From a checkpoint of a small transformer trained on Wikipedia: 15 layers, attention and MLP in parallel.
Each number is 200 + 30 x the weight over its row's rms, rounded and kept within 0 to 999. Layers, rows and columns count from 0. The size before them is the row's rms in percent of the matrix's.

# down: layer 6 MLP down (transposed), 1536x384, rms 0.246, rows 732-767, columns 192-287
# up: layer 6 MLP up, 1536x384, rms 0.456, rows 733-768, columns 192-287
down732,098,215,211,207,201,205,199,198,158,222,233,192,227,216,201,210,196,168,136,161,218,209,211,221,183,157,191,261,227,172,262,202,224,186,187,169,203,203,172,226,218,220,180,151,204,208,240,157,191,162,171,208,195,235,168,196,163,162,210,180,243,246,158,124,190,169,195,199,228,238,197,212,240,194,198,230,185,204,215,231,180,207,159,169,241,212,189,140,222,240,212,194,235,201,213,192,200
up733,100,153,195,209,179,189,218,146,149,180,184,195,237,197,198,190,227,157,182,257,154,213,178,201,211,178,185,169,188,227,196,223,225,166,174,228,193,198,165,208,202,223,150,207,148,171,181,220,214,213,239,229,150,242,183,162,187,159,170,236,183,183,215,194,197,207,164,163,181,209,224,172,211,180,178,169,176,195,225,229,204,255,204,191,208,199,223,217,219,257,128,154,205,207,176,157,165
down733,097,223,261,158,95,212,157,200,157,184,181,204,140,196,207,197,210,179,229,211,226,256,187,188,226,173,162,206,241,242,216,265,159,154,222,208,216,191,191,224,189,167,197,183,153,197,190,146,195,161,159,204,206,195,172,177,197,226,212,227,193,143,261,216,205,199,222,165,213,263,209,202,232,207,140,198,193,204,211,240,191,166,203,163,187,177,209,223,243,206,172,192,243,244,207,169,161
up734,096,192,126,219,202,183,277,197,265,186,159,190,228,154,205,210,203,188,207,140,214,228,216,228,224,191,209,194,251,168,177,149,228,252,197,199,186,152,201,147,142,239,237,180,296,141,209,225,272,219,188,248,216,198,193,173,172,172,213,180,207,225,209,182,173,166,169,183,158,173,172,197,211,207,216,226,167,208,220,208,190,280,193,184,229,169,196,144,186,237,228,197,222,170,205,173,182
down734,120,196,223,176,212,200,143,209,189,224,237,221,203,242,172,194,179,204,206,258,186,179,161,145,184,178,233,214,161,228,218,223,200,169,210,210,223,207,203,258,270,165,188,216,113,284,168,201,172,159,249,206,198,201,185,218,226,185,205,262,233,191,205,186,256,187,217,214,186,174,210,204,231,193,216,187,223,213,182,196,158,140,213,208,150,196,224,196,224,159,202,227,162,135,188,176,241
up735,095,219,205,193,227,197,228,232,227,218,199,170,194,244,185,190,215,256,194,229,212,225,177,169,203,171,222,219,182,248,182,216,139,175,233,172,210,187,161,221,180,174,180,194,225,174,187,165,210,203,232,180,199,239,250,220,232,203,271,181,235,224,186,215,264,197,196,178,230,190,257,220,221,178,195,200,251,215,217,173,173,180,164,188,239,169,196,208,175,152,226,247,206,194,234,153,173
down735,095,262,228,199,263,181,232,208,217,171,210,201,235,247,208,183,143,150,189,209,225,201,154,237,209,189,185,181,191,204,218,222,245,192,168,199,181,173,233,182,225,181,186,223,206,177,235,227,196,155,221,216,219,189,184,220,190,213,177,186,217,156,216,213,220,300,172,192,215,171,213,243,249,205,181,231,187,180,162,214,267,164,172,218,230,177,207,181,241,218,253,207,212,193,193,234,215
up736,099,139,218,217,242,180,226,187,165,195,208,198,204,201,168,209,245,220,211,184,187,252,227,203,215,172,205,163,240,160,182,205,160,245,196,133,196,197,209,244,254,254,174,174,174,192,212,159,220,204,249,222,192,254,200,250,256,220,164,279,182,217,186,170,238,200,164,196,163,207,178,198,218,245,210,239,207,125,208,184,266,204,204,224,224,225,188,163,199,204,236,192,180,214,188,230,207
down736,096,229,164,263,221,207,173,187,223,136,263,176,240,177,208,200,207,203,169,187,214,204,176,220,209,155,248,249,169,180,220,207,235,196,199,270,186,173,181,229,184,188,228,226,221,157,174,179,192,216,223,171,229,210,181,202,180,205,170,170,239,240,202,234,169,255,212,168,211,195,185,220,202,241,195,205,151,199,206,193,183,166,156,187,174,168,205,235,225,247,189,187,253,177,182,198,190
up737,103,245,206,197,177,213,203,199,190,223,179,227,165,212,170,206,170,184,220,216,203,214,231,223,213,182,184,160,177,202,188,237,209,205,177,141,238,149,219,140,221,220,190,207,260,230,221,195,154,171,209,201,200,198,235,205,185,180,195,220,174,186,187,190,187,143,175,174,161,206,166,169,230,246,174,253,211,217,184,214,199,217,233,229,193,220,237,228,172,245,198,216,224,181,213,206,200
down737,109,168,252,229,198,202,194,213,230,161,193,194,202,186,248,169,245,164,152,184,225,189,214,199,163,237,190,183,180,195,173,212,178,155,185,228,232,223,183,206,173,202,223,236,171,121,189,173,206,174,218,195,257,175,193,232,208,175,238,162,155,204,158,176,240,197,244,197,153,199,185,210,238,184,192,171,166,182,113,233,153,221,197,210,221,185,223,212,242,212,112,176,261,158,247,188,211
up738,101,177,177,174,194,217,150,261,235,169,238,230,187,171,183,275,180,228,168,211,218,183,172,218,262,195,216,143,182,235,236,269,210,229,223,174,218,265,212,209,186,187,173,178,160,241,135,243,189,139,218,209,193,183,178,218,194,233,211,184,204,192,214,250,189,273,222,262,201,213,199,172,141,189,214,207,191,193,167,179,245,190,200,227,188,160,233,237,256,213,238,171,182,175,216,205,223
down738,098,180,213,206,244,162,206,186,213,173,198,215,161,219,175,164,197,197,175,226,214,224,184,191,209,224,180,212,230,165,182,225,210,176,165,207,191,221,243,212,153,187,214,210,223,209,257,201,228,195,234,205,187,233,231,103,174,201,199,263,192,241,187,200,197,173,239,193,214,230,198,185,186,227,150,184,232,216,238,172,237,221,128,191,227,215,170,185,181,175,186,224,225,219,221,173,218
up739,099,164,235,189,169,201,174,199,168,213,170,208,192,205,241,227,251,227,203,231,207,209,203,208,187,250,207,190,156,277,211,199,221,183,192,177,232,225,216,225,235,183,139,169,232,190,208,194,237,186,99,215,168,309,166,196,191,238,216,213,192,179,173,222,159,201,187,200,213,183,225,220,178,203,177,177,228,219,181,224,231,249,148,201,205,194,129,171,229,205,176,220,129,194,163,244,135
down739,094,215,202,178,186,233,180,195,229,224,230,219,189,207,152,251,139,205,234,248,221,165,167,217,218,124,227,175,210,148,209,171,201,167,252,187,150,234,145,204,233,219,163,169,199,222,144,179,201,220,291,200,225,93,205,211,209,186,211,130,197,234,213,188,225,168,231,229,161,212,191,193,208,191,193,210,209,192,224,216,198,235,200,243,177,185,198,173,192,203,196,215,235,223,193,185,210
up740,097,194,212,183,265,150,213,212,200,219,242,201,226,155,218,214,202,216,156,207,242,200,257,191,219,186,165,217,196,213,201,182,206,220,197,234,200,198,190,198,188,160,151,172,232,156,200,212,171,177,193,207,144,220,160,204,244,183,181,229,256,200,216,200,231,228,218,199,194,240,190,243,215,170,145,245,220,205,229,188,176,184,206,175,150,168,193,185,207,157,215,188,236,214,220,179,211
down740,095,243,196,179,151,205,227,203,170,150,198,199,196,232,235,155,231,181,192,190,173,192,207,263,185,128,207,160,190,200,190,167,229,174,181,193,179,183,182,186,189,165,170,166,238,207,242,195,225,181,197,178,206,181,212,174,170,183,187,159,172,252,229,212,130,200,231,154,230,151,223,165,204,185,170,150,198,190,159,205,246,203,193,183,219,262,202,130,209,180,249,250,153,141,170,194,201
up741,106,201,153,194,264,279,232,161,179,219,234,218,192,159,151,164,217,232,206,255,220,223,190,157,159,204,186,281,222,165,250,230,210,199,216,199,194,174,186,204,167,173,205,228,185,185,205,128,213,168,164,176,220,210,180,164,282,219,222,254,183,188,233,135,201,182,173,176,206,175,151,189,213,219,209,215,208,189,186,174,159,198,181,209,208,231,149,165,204,172,211,238,210,242,216,152,168
down741,114,162,196,198,220,221,195,157,183,226,170,191,272,204,174,206,200,186,254,134,184,204,148,265,196,212,226,223,197,223,209,231,193,220,283,186,223,233,141,149,153,213,208,188,206,250,193,132,238,223,185,203,224,132,254,184,193,179,189,189,178,218,203,257,172,209,228,189,225,190,163,198,188,230,183,171,181,153,175,186,189,181,200,221,192,211,148,176,208,200,219,278,219,214,215,231,174
up742,099,174,217,218,220,194,187,195,220,180,187,273,198,184,222,212,250,171,144,183,183,171,193,228,199,217,218,218,217,182,219,202,235,214,171,197,178,208,203,184,203,191,186,183,207,215,225,200,185,173,174,155,221,208,226,216,189,204,191,231,192,192,276,184,235,171,228,196,178,175,229,172,223,210,194,210,186,186,182,137,207,236,152,150,215,223,254,216,196,182,192,218,244,215,202,176,133
down742,097,198,225,217,190,233,177,168,219,164,228,204,241,188,198,157,188,236,185,258,204,252,222,209,246,237,199,234,185,169,191,224,174,214,181,206,197,217,206,228,271,248,207,241,221,118,214,198,186,167,166,163,204,237,236,244,221,179,182,191,195,236,167,148,209,214,187,184,166,262,216,191,218,180,246,216,183,228,195,213,191,201,164,189,210,234,205,238,196,192,147,178,225,196,226,197,238
up743,099,204,178,210,206,255,227,250,208,202,195,174,205,227,209,197,243,141,169,206,191,183,185,218,158,215,141,203,172,166,216,169,217,254,177,171,233,152,209,136,247,127,229,209,183,188,184,203,198,175,199,230,263,213,185,188,198,190,192,225,200,195,168,237,164,247,186,162,186,196,281,148,200,274,169,183,194,211,153,143,184,248,164,167,177,241,172,230,170,158,186,188,178,171,181,214,222
down743,102,170,226,186,212,210,218,231,190,210,231,214,212,182,182,255,224,172,212,208,214,236,176,179,239,188,188,199,119,221,230,167,183,205,143,186,238,195,188,216,171,156,226,200,227,153,187,178,176,189,192,193,175,217,183,216,234,246,234,190,134,199,193,205,196,166,174,247,180,218,207,176,211,129,221,207,197,217,223,218,158,184,252,151,222,170,197,236,181,187,149,184,195,184,217,155,194
up744,100,214,163,226,186,183,179,280,197,188,188,140,167,217,224,165,208,197,156,197,151,241,203,247,145,172,120,201,176,141,188,184,162,197,243,214,168,207,201,170,234,189,193,237,172,219,185,280,222,200,188,215,185,198,207,200,118,212,173,227,225,161,141,196,225,229,240,188,220,160,270,214,174,171,198,189,182,226,210,248,234,203,237,213,231,161,220,229,203,172,217,234,195,206,168,196,203
down744,097,199,202,237,168,204,164,143,134,206,217,192,159,234,220,205,193,225,194,179,184,232,198,153,134,199,267,134,169,255,165,167,190,160,217,191,185,204,150,189,173,222,201,229,242,231,178,190,173,187,239,187,210,215,181,185,227,180,202,198,225,214,265,172,183,159,200,244,150,171,197,208,213,147,198,216,189,243,235,208,174,206,169,192,177,211,202,206,209,234,212,165,169,216,215,174,159
up745,100,170,182,257,190,151,141,238,216,192,207,195,203,207,232,238,211,217,210,164,197,169,191,238,192,189,129,206,177,161,218,173,210,209,220,176,222,200,153,192,214,197,202,236,200,186,241,213,191,180,212,216,197,238,206,203,252,180,217,208,183,136,253,174,191,229,203,232,157,193,202,182,190,231,190,203,242,235,171,174,156,189,212,177,251,217,226,204,208,157,175,215,201,162,210,205,214
down745,101,182,197,129,189,208,185,164,229,208,159,232,186,220,201,210,230,211,154,196,181,245,215,157,226,148,231,167,203,188,238,223,223,225,174,222,181,254,233,198,236,239,199,179,196,179,214,199,174,216,274,174,219,180,210,245,219,183,267,182,131,201,213,151,215,251,152,195,156,198,202,211,161,184,193,178,232,129,246,216,215,203,234,158,243,160,236,191,192,192,203,149,237,213,210,197,150
up746,099,185,195,233,174,190,226,190,170,242,247,186,243,209,235,242,222,241,176,191,169,191,217,135,215,234,218,207,155,166,177,210,240,195,205,234,176,210,173,225,128,201,146,176,172,195,181,195,203,163,193,180,224,187,227,164,193,195,243,191,205,239,210,212,217,236,208,250,228,178,250,197,166,192,217,220,137,132,217,176,193,135,190,245,177,239,197,207,232,233,240,191,183,198,197,174,204
down746,095,243,225,167,189,199,202,192,176,230,169,164,174,231,135,190,223,162,188,228,226,199,256,233,180,196,211,172,218,207,220,158,162,187,243,183,219,168,234,162,210,185,254,195,240,184,197,175,203,213,180,173,169,254,208,264,171,213,172,159,215,165,165,198,214,161,224,173,212,201,174,233,215,197,158,194,197,189,224,238,190,232,219,188,262,161,194,176,177,198,158,146,174,176,247,227,225
up747,101,178,234,237,189,156,226,224,225,203,178,168,123,209,175,212,170,188,176,222,205,213,164,264,255,195,190,177,211,165,206,189,200,233,212,183,162,144,163,151,173,209,178,220,191,261,240,197,199,195,217,213,178,196,188,165,238,268,145,180,156,193,198,198,241,203,202,199,208,215,233,185,230,137,228,280,198,143,184,213,211,158,259,196,219,164,212,224,175,194,186,210,195,138,221,199,184
down747,098,224,222,241,184,238,200,227,259,150,224,162,256,187,175,208,170,167,213,251,125,186,181,185,156,180,168,169,219,236,185,180,209,139,211,134,218,185,124,213,230,227,192,187,174,222,198,158,204,197,184,182,221,202,207,226,223,169,180,165,192,190,185,200,152,214,178,176,221,213,177,160,176,207,196,195,209,157,205,176,138,235,216,234,220,129,214,169,244,204,190,159,293,261,163,168,170
up748,099,226,213,227,213,227,165,149,202,205,141,142,231,223,246,228,217,223,254,181,166,183,192,175,217,256,210,179,216,217,266,153,210,270,180,206,207,152,236,173,267,167,220,188,221,234,171,172,162,147,211,176,188,244,260,199,208,241,190,232,260,211,221,220,189,196,183,198,181,234,238,208,214,168,233,169,170,218,208,210,240,209,202,288,226,205,176,194,214,217,179,170,227,239,180,240,255
down748,101,192,193,167,209,226,209,253,216,196,219,195,204,154,169,257,185,187,125,235,224,167,180,231,186,160,165,204,206,232,147,189,235,190,214,191,214,197,170,165,203,246,164,223,230,241,198,228,219,193,191,235,183,213,206,174,175,191,243,189,181,169,201,230,222,202,234,227,245,197,198,203,207,249,198,213,205,215,218,182,183,186,210,161,224,205,179,227,206,206,213,245,183,145,219,240,171
up749,099,237,185,215,277,213,217,172,161,183,166,205,205,221,248,230,186,251,190,248,233,193,237,244,213,149,192,200,157,205,232,194,195,219,174,225,214,158,168,180,233,220,218,238,216,156,243,167,207,239,195,157,222,247,245,225,208,221,219,184,175,202,201,249,189,216,184,188,176,161,185,213,211,181,247,154,211,211,142,210,194,209,233,172,207,213,178,189,216,140,205,153,220,205,206,193,231
down749,092,213,218,187,135,161,220,206,223,230,226,158,231,199,165,221,156,170,182,167,156,190,211,263,242,182,220,212,219,201,168,206,264,227,194,228,235,147,218,186,199,219,237,154,197,225,211,185,225,176,263,200,219,258,197,157,177,199,185,193,174,187,214,203,225,198,226,211,248,131,164,242,169,205,204,231,242,165,265,259,177,169,226,207,255,157,220,167,192,210,229,172,195,248,192,235,189
up750,089,223,141,186,150,186,198,208,218,198,233,209,239,199,167,193,228,252,249,178,213,184,249,192,235,194,174,197,225,216,180,174,212,266,155,211,244,191,202,194,149,194,225,182,163,139,209,144,120,191,195,190,218,208,172,231,214,173,228,187,155,238,172,173,181,227,228,239,186,204,162,165,183,199,190,202,180,224,233,169,173,193,161,190,238,219,182,171,197,173,257,201,205,186,197,232,181
down750,093,205,149,176,128,188,196,146,217,242,257,203,218,196,220,236,175,209,145,179,212,214,169,165,242,175,244,225,220,210,194,210,174,156,175,191,209,190,184,180,155,240,232,195,219,184,146,202,242,201,213,237,218,177,180,205,206,186,206,166,204,199,169,190,217,201,200,195,234,114,253,202,261,154,196,199,210,190,172,190,256,221,184,192,162,197,224,197,178,171,215,168,146,139,185,196,231
up751,105,186,170,230,158,231,200,204,203,187,202,204,168,247,235,177,149,213,207,224,199,195,187,198,174,198,235,159,216,218,228,219,164,168,225,227,202,186,205,237,181,127,231,219,153,185,204,251,227,231,230,138,198,263,221,174,204,182,187,218,230,220,216,230,232,201,179,199,205,170,184,249,167,201,192,224,211,159,190,224,176,209,224,188,180,205,147,185,128,251,245,233,228,245,238,201,224
down751,097,236,257,188,190,177,194,165,202,255,204,251,208,211,198,203,215,211,258,158,213,214,225,178,222,206,209,212,251,215,234,201,173,230,210,203,163,160,248,211,199,247,194,167,212,195,247,206,171,221,232,194,147,188,126,144,244,223,232,235,209,228,223,162,160,146,226,190,191,220,261,206,220,210,173,216,229,227,231,203,180,193,185,199,188,243,288,176,209,205,269,140,248,172,218,174,164
up752,095,197,157,153,266,235,163,178,292,166,210,137,236,204,225,180,217,176,145,214,254,244,186,215,208,210,191,202,153,235,191,172,199,183,216,189,199,227,215,183,290,236,153,197,212,205,223,206,196,209,187,148,165,118,179,190,194,177,204,155,205,193,216,216,203,210,224,262,189,206,221,189,210,200,210,179,215,233,226,178,236,211,190,155,187,276,154,195,226,217,206,215,215,201,167,206,205
down752,094,174,208,219,150,234,209,186,192,211,218,153,209,197,153,205,242,223,207,174,226,195,216,176,189,188,230,183,218,197,140,155,250,161,160,149,231,206,199,203,209,210,223,231,184,174,250,207,202,175,164,213,177,200,240,212,178,237,212,192,188,205,199,152,197,182,203,202,163,175,207,245,174,168,222,214,198,223,209,185,196,229,179,175,218,200,227,161,150,160,232,222,213,250,233,221,273
up753,100,205,223,290,193,204,239,183,192,153,185,189,212,229,190,199,162,169,160,293,206,217,199,200,264,196,233,176,263,131,237,184,220,194,161,187,294,219,177,224,218,187,235,227,200,205,214,168,179,188,246,136,258,136,223,178,269,181,165,155,186,191,190,171,197,196,154,203,181,182,155,204,208,170,207,184,215,223,200,154,180,204,233,239,178,233,185,152,157,179,207,217,190,236,229,202,208
down753,097,159,203,134,205,178,216,213,208,239,197,173,206,240,185,223,167,173,210,230,238,196,207,220,212,151,192,206,154,223,228,216,188,194,187,225,196,201,164,135,219,213,210,204,183,245,194,229,186,227,150,170,240,192,202,212,178,262,193,222,153,159,214,201,195,223,220,155,209,162,197,212,191,189,231,177,162,201,216,248,169,219,209,206,183,170,182,169,255,196,202,200,179,206,200,217,176
up754,103,223,188,140,168,170,208,176,197,203,209,184,154,219,165,199,186,258,187,176,215,196,197,168,223,181,224,202,189,195,150,188,196,176,263,180,210,194,213,233,277,177,212,177,200,178,231,233,224,177,205,184,209,160,227,198,197,221,157,190,205,203,271,225,262,206,237,223,201,189,289,192,184,225,210,201,152,210,209,219,183,224,227,203,198,200,187,180,221,220,223,237,217,221,210,240,224
down754,111,251,224,144,152,220,183,243,172,200,261,222,240,229,197,194,156,192,160,189,210,177,214,208,204,226,186,216,227,204,177,209,226,146,216,222,207,211,213,172,208,234,196,192,210,188,209,205,182,225,184,179,245,216,162,209,172,174,213,190,154,210,212,256,223,195,182,162,201,229,238,253,147,211,201,189,198,169,222,191,228,224,183,180,233,212,217,238,202,170,190,226,200,245,188,191,143
up755,099,218,202,211,193,208,226,226,182,223,201,218,227,233,160,147,243,113,196,274,211,262,154,282,148,163,204,199,242,184,217,187,206,225,171,207,184,200,217,164,211,213,212,145,178,222,220,209,165,191,186,207,197,204,245,222,187,243,192,183,200,199,190,169,233,151,157,220,153,174,230,206,223,190,156,202,240,241,208,160,268,204,215,176,221,186,249,184,182,227,209,201,169,213,184,251,169
down755,105,227,208,181,238,223,155,143,148,202,199,170,196,188,222,166,207,196,245,225,177,206,228,207,199,187,219,216,236,223,241,240,244,208,170,212,191,237,197,178,222,192,244,181,217,228,153,185,191,210,203,169,187,178,126,187,188,270,206,207,202,201,210,217,158,160,248,190,199,176,238,170,208,186,194,194,220,195,170,205,226,137,231,215,146,208,231,182,231,227,209,190,238,207,211,226,149
up756,100,192,181,170,173,183,160,187,170,156,172,178,118,237,245,179,219,205,240,156,190,142,204,246,225,173,243,283,160,210,219,196,192,188,254,161,259,173,245,215,194,246,200,224,219,222,197,138,194,223,203,217,192,188,205,187,242,247,214,170,226,202,194,239,180,231,247,215,252,223,185,283,208,220,222,187,228,209,202,202,161,196,217,183,220,233,231,173,245,182,173,166,195,181,150,180,181
down756,103,209,216,202,198,212,165,190,151,172,177,205,197,190,168,231,202,261,236,163,207,187,170,185,181,181,212,246,181,221,228,172,192,216,180,167,199,235,155,187,230,143,195,205,197,197,137,260,177,182,150,161,222,224,145,213,258,243,186,200,225,253,206,236,237,231,200,170,238,186,194,213,251,216,163,247,218,228,214,210,210,198,244,239,176,167,211,161,222,184,216,186,249,217,217,284,170
up757,104,206,236,202,156,206,160,207,230,211,226,170,172,181,210,180,204,214,122,188,227,206,145,199,147,207,141,218,251,151,259,142,212,178,214,211,168,202,180,236,185,216,226,256,195,167,164,138,190,169,214,224,155,211,212,191,169,219,183,161,217,287,163,172,200,184,210,213,230,162,183,217,214,181,230,183,152,172,192,246,238,235,209,251,212,157,197,210,168,215,149,222,227,232,199,175,237
down757,109,153,247,228,167,147,200,161,230,211,229,238,220,187,201,153,189,259,159,205,312,148,217,188,172,153,153,218,155,243,203,189,124,205,180,180,137,174,206,202,180,199,220,187,173,227,183,232,223,195,247,152,279,233,201,228,213,182,198,217,247,204,184,174,228,235,149,147,203,164,204,206,240,199,217,207,143,164,136,232,221,217,233,223,186,248,186,201,154,202,209,184,196,202,195,219,259
up758,099,262,230,241,199,175,173,168,226,202,294,195,227,231,204,211,195,170,146,264,163,210,174,180,252,192,197,170,193,204,252,207,210,208,174,174,206,233,184,234,182,171,181,199,224,200,170,212,191,195,174,213,151,217,177,229,242,179,228,212,236,192,186,204,205,159,245,224,212,255,172,191,204,203,213,197,155,274,225,232,189,243,178,210,172,178,174,180,223,179,215,162,188,190,256,256,202
down758,100,145,206,220,206,185,219,203,198,217,171,249,165,181,224,205,236,256,225,221,158,193,223,198,168,187,200,194,164,208,208,200,181,185,247,246,179,264,165,191,159,251,208,180,235,227,209,135,232,262,209,217,214,177,197,182,215,216,236,211,213,154,198,187,132,179,222,245,221,168,222,219,205,218,194,220,207,179,207,226,244,192,260,154,236,182,174,215,246,184,211,211,249,176,195,153,245
up759,095,209,187,218,199,193,208,176,184,220,196,224,213,186,199,155,183,204,212,209,201,211,230,178,199,230,157,117,152,192,197,199,186,254,216,125,247,204,209,178,192,237,177,229,228,210,200,184,195,174,112,185,153,222,213,237,171,173,148,178,245,226,193,177,200,166,199,200,217,220,221,167,184,205,180,199,207,252,202,220,250,237,174,228,199,237,218,174,218,150,230,195,158,139,224,223,160
down759,098,255,237,161,179,220,219,181,170,158,130,207,225,149,186,199,184,213,224,204,198,227,240,208,173,237,139,198,264,197,182,234,240,204,230,232,169,191,179,225,188,223,180,208,192,182,180,249,263,196,213,226,205,187,195,208,260,234,300,181,191,271,192,226,248,180,264,211,198,186,195,181,205,190,173,212,157,193,180,173,229,172,254,233,206,162,230,208,171,226,184,181,242,182,218,193,222
up760,096,212,282,248,201,212,211,190,241,207,186,211,240,219,235,180,206,264,179,246,183,225,226,170,212,154,194,192,253,195,236,150,162,206,187,179,218,236,229,187,246,217,209,200,213,224,214,225,193,197,175,182,152,172,206,196,193,183,163,237,227,166,217,207,201,191,175,186,126,177,226,150,213,234,166,185,252,179,220,189,206,214,194,178,159,209,187,273,241,186,233,233,211,151,151,256,183
down760,091,174,182,138,236,221,192,162,212,180,157,224,234,237,197,167,199,225,202,167,230,194,151,187,141,210,240,194,194,183,132,185,172,236,237,219,169,266,275,176,185,198,195,140,171,214,199,241,152,238,197,215,208,209,193,201,209,178,223,185,191,190,212,176,204,207,229,193,165,130,162,194,156,227,214,150,229,182,216,156,175,160,238,217,215,196,210,212,227,217,196,188,193,224,253,200,147
up761,099,237,223,161,204,186,189,197,205,188,150,201,201,178,185,161,192,198,146,165,244,222,168,184,228,241,200,234,191,142,203,213,175,252,193,140,206,158,212,182,213,176,241,176,156,232,183,157,169,173,216,187,222,208,232,99,200,203,179,225,174,198,231,166,243,187,193,190,160,204,190,214,191,177,169,215,212,204,253,199,241,180,185,220,194,194,245,168,135,224,185,226,153,222,192,200,197
down761,100,235,167,232,149,196,158,225,227,265,229,209,190,128,217,191,241,200,179,217,219,173,257,137,181,195,205,201,161,219,165,188,171,213,180,218,170,253,164,183,187,237,202,212,167,158,207,183,203,162,169,210,214,222,247,184,211,243,231,168,233,139,226,204,281,171,190,151,258,199,189,233,161,186,173,221,173,116,199,209,191,194,201,177,210,188,168,184,222,130,240,208,162,164,198,215,187
up762,104,233,210,187,194,190,256,186,203,195,239,210,176,217,231,175,157,221,236,210,218,235,218,229,202,247,269,229,254,200,162,180,201,197,244,193,215,197,164,241,176,212,227,186,246,210,195,217,147,242,199,192,244,152,246,184,183,186,244,192,199,222,210,167,237,170,230,224,268,234,281,169,175,213,173,212,174,205,232,161,150,213,214,199,209,264,166,205,193,210,190,242,167,161,213,173,196
down762,104,158,229,163,240,180,182,224,234,216,151,200,179,215,207,237,195,174,191,195,220,154,167,162,206,222,202,270,177,225,177,164,265,244,199,194,211,141,192,167,159,202,226,198,181,188,147,209,229,200,184,182,229,233,139,176,143,218,209,206,223,205,174,175,205,199,189,210,221,148,193,221,161,177,225,214,183,201,195,209,255,201,196,215,188,195,193,234,192,219,225,206,161,202,142,165,195
up763,101,208,189,185,230,227,226,190,162,221,173,172,163,192,228,198,174,125,202,179,211,171,214,191,233,177,211,197,200,191,198,227,215,230,200,201,148,213,197,183,249,177,190,236,212,184,225,287,190,195,208,194,215,193,229,183,220,189,238,210,230,213,161,197,209,233,134,158,259,249,220,232,193,220,175,226,188,118,131,218,177,242,186,147,245,161,177,216,191,185,204,242,133,249,170,189,153
down763,107,245,206,192,162,217,157,211,191,155,118,194,173,217,213,207,212,205,223,259,186,237,230,227,173,180,216,195,246,194,197,187,109,203,162,202,170,204,237,186,230,186,160,181,210,201,146,153,188,212,203,212,179,185,210,117,203,174,160,187,173,244,236,245,204,208,189,239,199,166,234,183,202,224,259,185,200,172,240,195,198,170,204,233,193,225,134,204,223,181,188,207,212,149,175,194,267
up764,103,226,122,181,213,186,224,170,218,204,191,219,159,217,182,228,185,172,215,237,235,196,190,226,201,266,177,208,170,207,193,192,213,144,187,175,181,203,194,181,227,180,128,212,254,224,224,229,181,222,229,206,268,226,232,174,231,242,275,156,172,255,208,201,244,205,218,210,223,193,166,225,182,118,216,199,252,147,197,204,199,192,195,218,203,165,225,201,211,185,225,182,188,181,268,213,212
down764,110,205,195,245,219,172,182,221,158,237,188,193,220,198,199,229,183,162,190,242,152,243,203,218,215,182,152,166,241,186,184,194,192,161,157,185,195,195,216,194,169,210,162,220,204,216,240,126,240,210,217,231,182,206,262,223,192,196,183,245,192,218,207,200,253,238,189,268,250,257,187,152,230,228,177,244,178,183,195,146,249,263,184,196,230,181,187,237,224,207,207,210,253,235,196,174,252
up765,103,235,228,152,232,234,164,222,210,240,175,164,230,164,170,244,187,260,217,222,153,204,162,190,254,167,211,233,252,165,233,225,233,188,184,216,169,238,206,228,186,131,159,172,283,211,195,193,184,196,213,235,235,184,237,173,177,184,230,195,169,191,235,192,226,189,156,205,203,202,209,203,203,215,151,112,227,213,182,174,218,208,192,229,166,196,251,161,154,100,159,179,255,189,257,155,193
down765,100,194,168,159,215,208,223,225,188,156,154,256,209,176,168,229,194,196,221,229,179,185,177,166,222,130,199,175,252,170,219,192,214,189,185,188,183,229,188,195,221,199,218,169,209,183,215,194,171,157,184,191,210,159,125,228,200,223,223,213,200,242,183,208,248,197,205,204,187,202,198,141,200,199,245,254,202,200,175,258,222,166,190,133,157,189,198,164,194,189,213,202,202,150,170,214,235
up766,100,217,179,189,173,197,205,181,215,181,197,200,190,200,142,191,209,274,249,197,223,163,200,180,231,217,211,219,181,248,217,167,186,155,116,250,196,244,193,239,216,215,231,155,208,155,144,122,197,231,197,195,136,186,233,191,200,192,189,148,183,182,249,208,191,217,217,166,187,184,219,217,185,193,228,219,242,227,203,180,191,175,207,206,165,211,153,181,228,170,206,203,240,175,169,263,207
down766,102,199,194,221,211,185,207,211,191,166,194,245,182,201,183,212,189,220,146,137,202,139,223,153,202,196,182,152,251,208,229,184,194,194,150,149,196,202,158,212,158,207,198,185,179,208,208,192,187,184,161,235,146,192,187,189,219,261,230,183,158,153,196,220,160,195,189,210,182,160,206,233,218,201,228,223,221,228,202,155,276,168,192,210,187,204,201,210,218,223,179,212,245,137,149,213,243
up767,103,171,218,153,209,216,219,230,228,202,198,166,190,185,271,182,218,230,197,136,213,192,226,196,243,159,203,196,187,211,159,166,176,172,267,183,191,219,176,203,239,190,161,216,249,177,162,199,209,208,162,200,244,227,196,207,226,244,207,208,253,191,210,157,207,219,194,215,236,203,195,228,200,208,164,164,245,187,203,175,130,192,245,188,210,215,240,210,173,179,192,201,204,219,204,233,205
down767,104,154,208,201,203,176,184,168,168,145,156,177,270,222,217,268,205,143,262,136,208,180,207,160,171,197,206,161,213,213,198,190,181,210,195,154,184,212,229,220,205,189,161,194,171,207,208,240,223,209,145,174,208,219,204,216,151,245,211,182,186,198,221,222,225,258,215,181,208,226,219,162,210,213,181,211,212,233,217,214,182,210,227,240,186,227,200,246,244,238,208,187,221,244,200,154,161
up768,097,230,164,192,216,210,208,209,232,214,224,209,198,208,189,214,156,224,163,229,221,208,219,206,195,176,232,268,236,177,219,249,191,154,244,223,238,229,243,169,198,204,208,196,182,239,180,234,256,249,203,228,179,223,206,193,219,227,219,183,201,182,145,172,206,212,184,233,243,218,264,215,249,209,210,189,211,209,174,193,261,187,225,184,176,226,213,211,176,165,215,208,174,200,183,201,188